Each number is 500 + 50 x the weight over its row's rms, rounded and kept within 0 to 999. Layers, rows and columns count from 0. Numbers have three digits each. The size before them is the row's rms in percent of the matrix's.

# layer 2 MLP down (transposed), 1024x256, rms 0.0624, rows 768-778, columns 0-127
107:536391573478466530421503516511541506514585453478397402571514490523474419495490470503531541440483552512514546509487493454491547485515623508421529422585470493455547508451563557568474556526446493505434494443459474570494503503578504529486526520442546439376566477549537394519406548473497499477464492491511440541460546568503505446503453509514505551560521503501421541492507516530419496607550
096:476493510459483583555480520472555453489513474577490444521542519501480508504452523536547572461456521494501498642498533533474571570476439378499508557538463531497512441481518530433469447536441470496574548562500413545546411408480507508616555537510418489426471532624436454547523514553504522517495475489458511501432618397470520547496537528556465468468603534502475441576495531559480537503539
086:499557406452518470462474439571472469490561511508510541507548466483500530571470393496440522468516456551471529458524545491502496427551534490442560486530407489518531517508561521527531528590517438508397574497481463575484523475452431508423578344518528521535478492476468557521509505603556454392499563446375494475512484451502511573523492478435545473548537514521545475441402448505470384443487
093:617522430467494507497571456560550550517491521451503561530445502456530506568566416558396489456454393474481420498521511421520477518560414541430465436426607456530488536513480584555518490437495440510485511554524485608425506540546435541547532585537498447510449526547523487441438498447454439532448500483499517467500498461490474470476529481471515462381507430515567475552476520431585460512491
084:602400502477483501525496455469494522561550473483583501498494555488548456561491495515558487511489554476544533520454530620485524430522435542479494495471499568482468524482557502444510484484441470550546447583521460451481493506443481471468536479446522495523483434471492448561533558527582582462434457529600475462499421576494544502474568340503501500471534523616378415584475453556556420452498
098:454547521548459534462552521481562461572472422477439485459497531461487507522492480602573552530541572466479405545560476437514543535431491573413565466464540590557510554438507512537524468460430523514480550614461517451540453449430524538528553508520532527530591394456453527493455540497583517565501477389362611496473477533523515548505433527447477515511526579562484467502461525511460456565551
093:550533481446577456477485442424513350562493491563423413496464454447469469544418411470492460524489510550554451406573581454532496531491441430521495474514485478503513544518526558467525510450568506451524515472505474558564521554471572585412461463507430523460582501439389523544527378476523580513534462512517505488437505503496453487529490537558527488457493464576437440416480504513508482537493
089:473534559473473420518583551448541466444513519544485480362569510527501496481379411420403496546477436425570583450460389471516482505538489474436584519465546469516493571507500406467470530512529456460475530486491498544522564468511537529538512501409536486422456486485490460545526477483582544576490559530492484446558478499478527472508483495550482588578507546562446550501487555406512474493556
093:489494502544436453539483488461595490520513536437496516443528496438492559511610502472473476450562487431423498508465527447414510531458556499567521432511551526501533455489432540623521543480561499453538495484607591501547365513466450438536458513560443437463539458512521468480522543421442540513476556502436509476525474501437512468478526541568452465485610526449511538613546472602517521406465
102:525507513492420503530378553537496429488526485482481504474400565500490457501573540542525506521425481509469538488448561514559455499528532437505461444510626532419513522537519561531457561531484367540474526472547523600477462489463465514470544575516550546557450529501453510519484515538410467496448435468525494622392504468493478501438548451447470486495456519563522558473492543395576489491612
093:598563502423490533440496460451521615470505510509592465479499478453494531535511394503536613525467544510410588610551397463432466508451521513508431527497501593533505439397470475386516593469533511549477470469495484480500514451422453558550443508430567593481522508457443532563574544491494476448551494552451517504507474649453466517515573553537494466483470461467501425565523521485409457473494
# layer 2 MLP up, 1024x256, rms 0.194, rows 769-779, columns 0-127
098:428448534400539514457502430505531502450484477485553512531522462449384477477508420429556468538576475465602466518574509601525495527464511563476486524451490500506382459516465510513491438432555487552566485493575428498528513463528487540607520434515411436481464547422502494511452575468530483482539511439472557510539503472530564497467529467585491626498474568485509488506384509511503440572458
088:472483554439483526543550438409565517442487501491426477564561459499593446484571473424476535511519496494578502515455498521556426417481474497557500502537542457371495408580564531541560581527434496398502509529508482476544462578492490471448501493538518458597514431493503544398548573514612517531450444564488501530501503440502569513464388521484430569467528447465466552580468535513480525483533
093:474589565530552603478453521514541493489537476532432497447510446498533497486479535454499465534504516566453464483506509471500495506457505536544531501548522589459468424411466519493526545499465450481498466491553640484549545485542514560450510592466539467545474448412530505514487484574541572405516466473542611381488570441621517488547484502504557546548430385486521465475553541552449571449563
077:559456451484524524503432457600492518542492581503492494478511577450509473485533550460519405469479513418520512584464459594485416431525532506444515507504487465584517469457502588510582506479459531529481486431496516545528487443479584562521454437488470540422444531432505465570486495412524533453579488477580547593557429394504503599429600515472529465498527576436427438600491462452507528513502
092:548538531432565451538553540519593489507417484469432497488565491557386486416547460464467520574561475532541522459434455508488411493534545517464466458520498506529490554461479547508465534431453510559503492575488458507462447461575438504542517534567556538529530539455433458544467513464487568456516551501551407572430456635520407482470468465530533478567466598480605586532496515449482382532486
095:474488500469545519446522471563530587512542460480623558569516449509482471493493507458417463552399523450487405586490398520514523503480478436533492509520538507472543536420594488505481532460546529500526452594463545503479422585644483582487527553475584475461475475560488462460535550462483459481577405452472486478486425466500479565493543462548437478416517518520553423452586473526438482515586
092:448485478589409384513527521463523542519536511484506504464568567444425447537521430438470412540467554546457508536531515454460474481534472467502451440512444462527467562579540532441620549537585496561550472569563526475463492487456497577437520442442440499465485559395489553500580552554468470458454495513560562419474464540450565539552579472482452527506416478474509430560510505482548527520475
094:535519456495501525496569520425493471513529537547493441453487440475450495379504449483482511435581506520529446405479595550482482591559514462547454493515525442473539517500477481519530532522494516543573523457437487524554462517542587409455496636493373514503440527544450528515537459529549615573477526528544590457501505367546441488443499513540549517540528563496479584622530424590441491427513
103:603552524568622442557487525507507477552496447555431550561453438516550524446527524581387461457486340555406434530482487571560519550446572513527508456499468524508499436362468558438488455615508548424502506499490394473456468431573487458580606587531463479555498499557505576574475506503645566516512522580581585578538559494446496506451454512544409514488480501480553428505489466488568380505525
092:490506483471544537416508460458481458430536488520523551503556441556497536556494526548454436498484463583454423506581462466579397412576508501449512586470437603588522486531506483538469501534652564538487508497486533557566581613561610510522445470542444537550587511557510536501513489584412424522439501497494577462473431507412518465497453554579529374478468535481543412474546547502527483512558
096:500547542476497608411497523450600506524527538554549564487517538526569481592555520444481495531496499457530522538498388482567531457540509549631557495521371498457580578474564449504487461556402510479478548535501454494486480480478498475486406458424405508506497524446496517341625575488470544491565529521448486453542447351461474521457502488466513499457558529525499531541443414467475434487515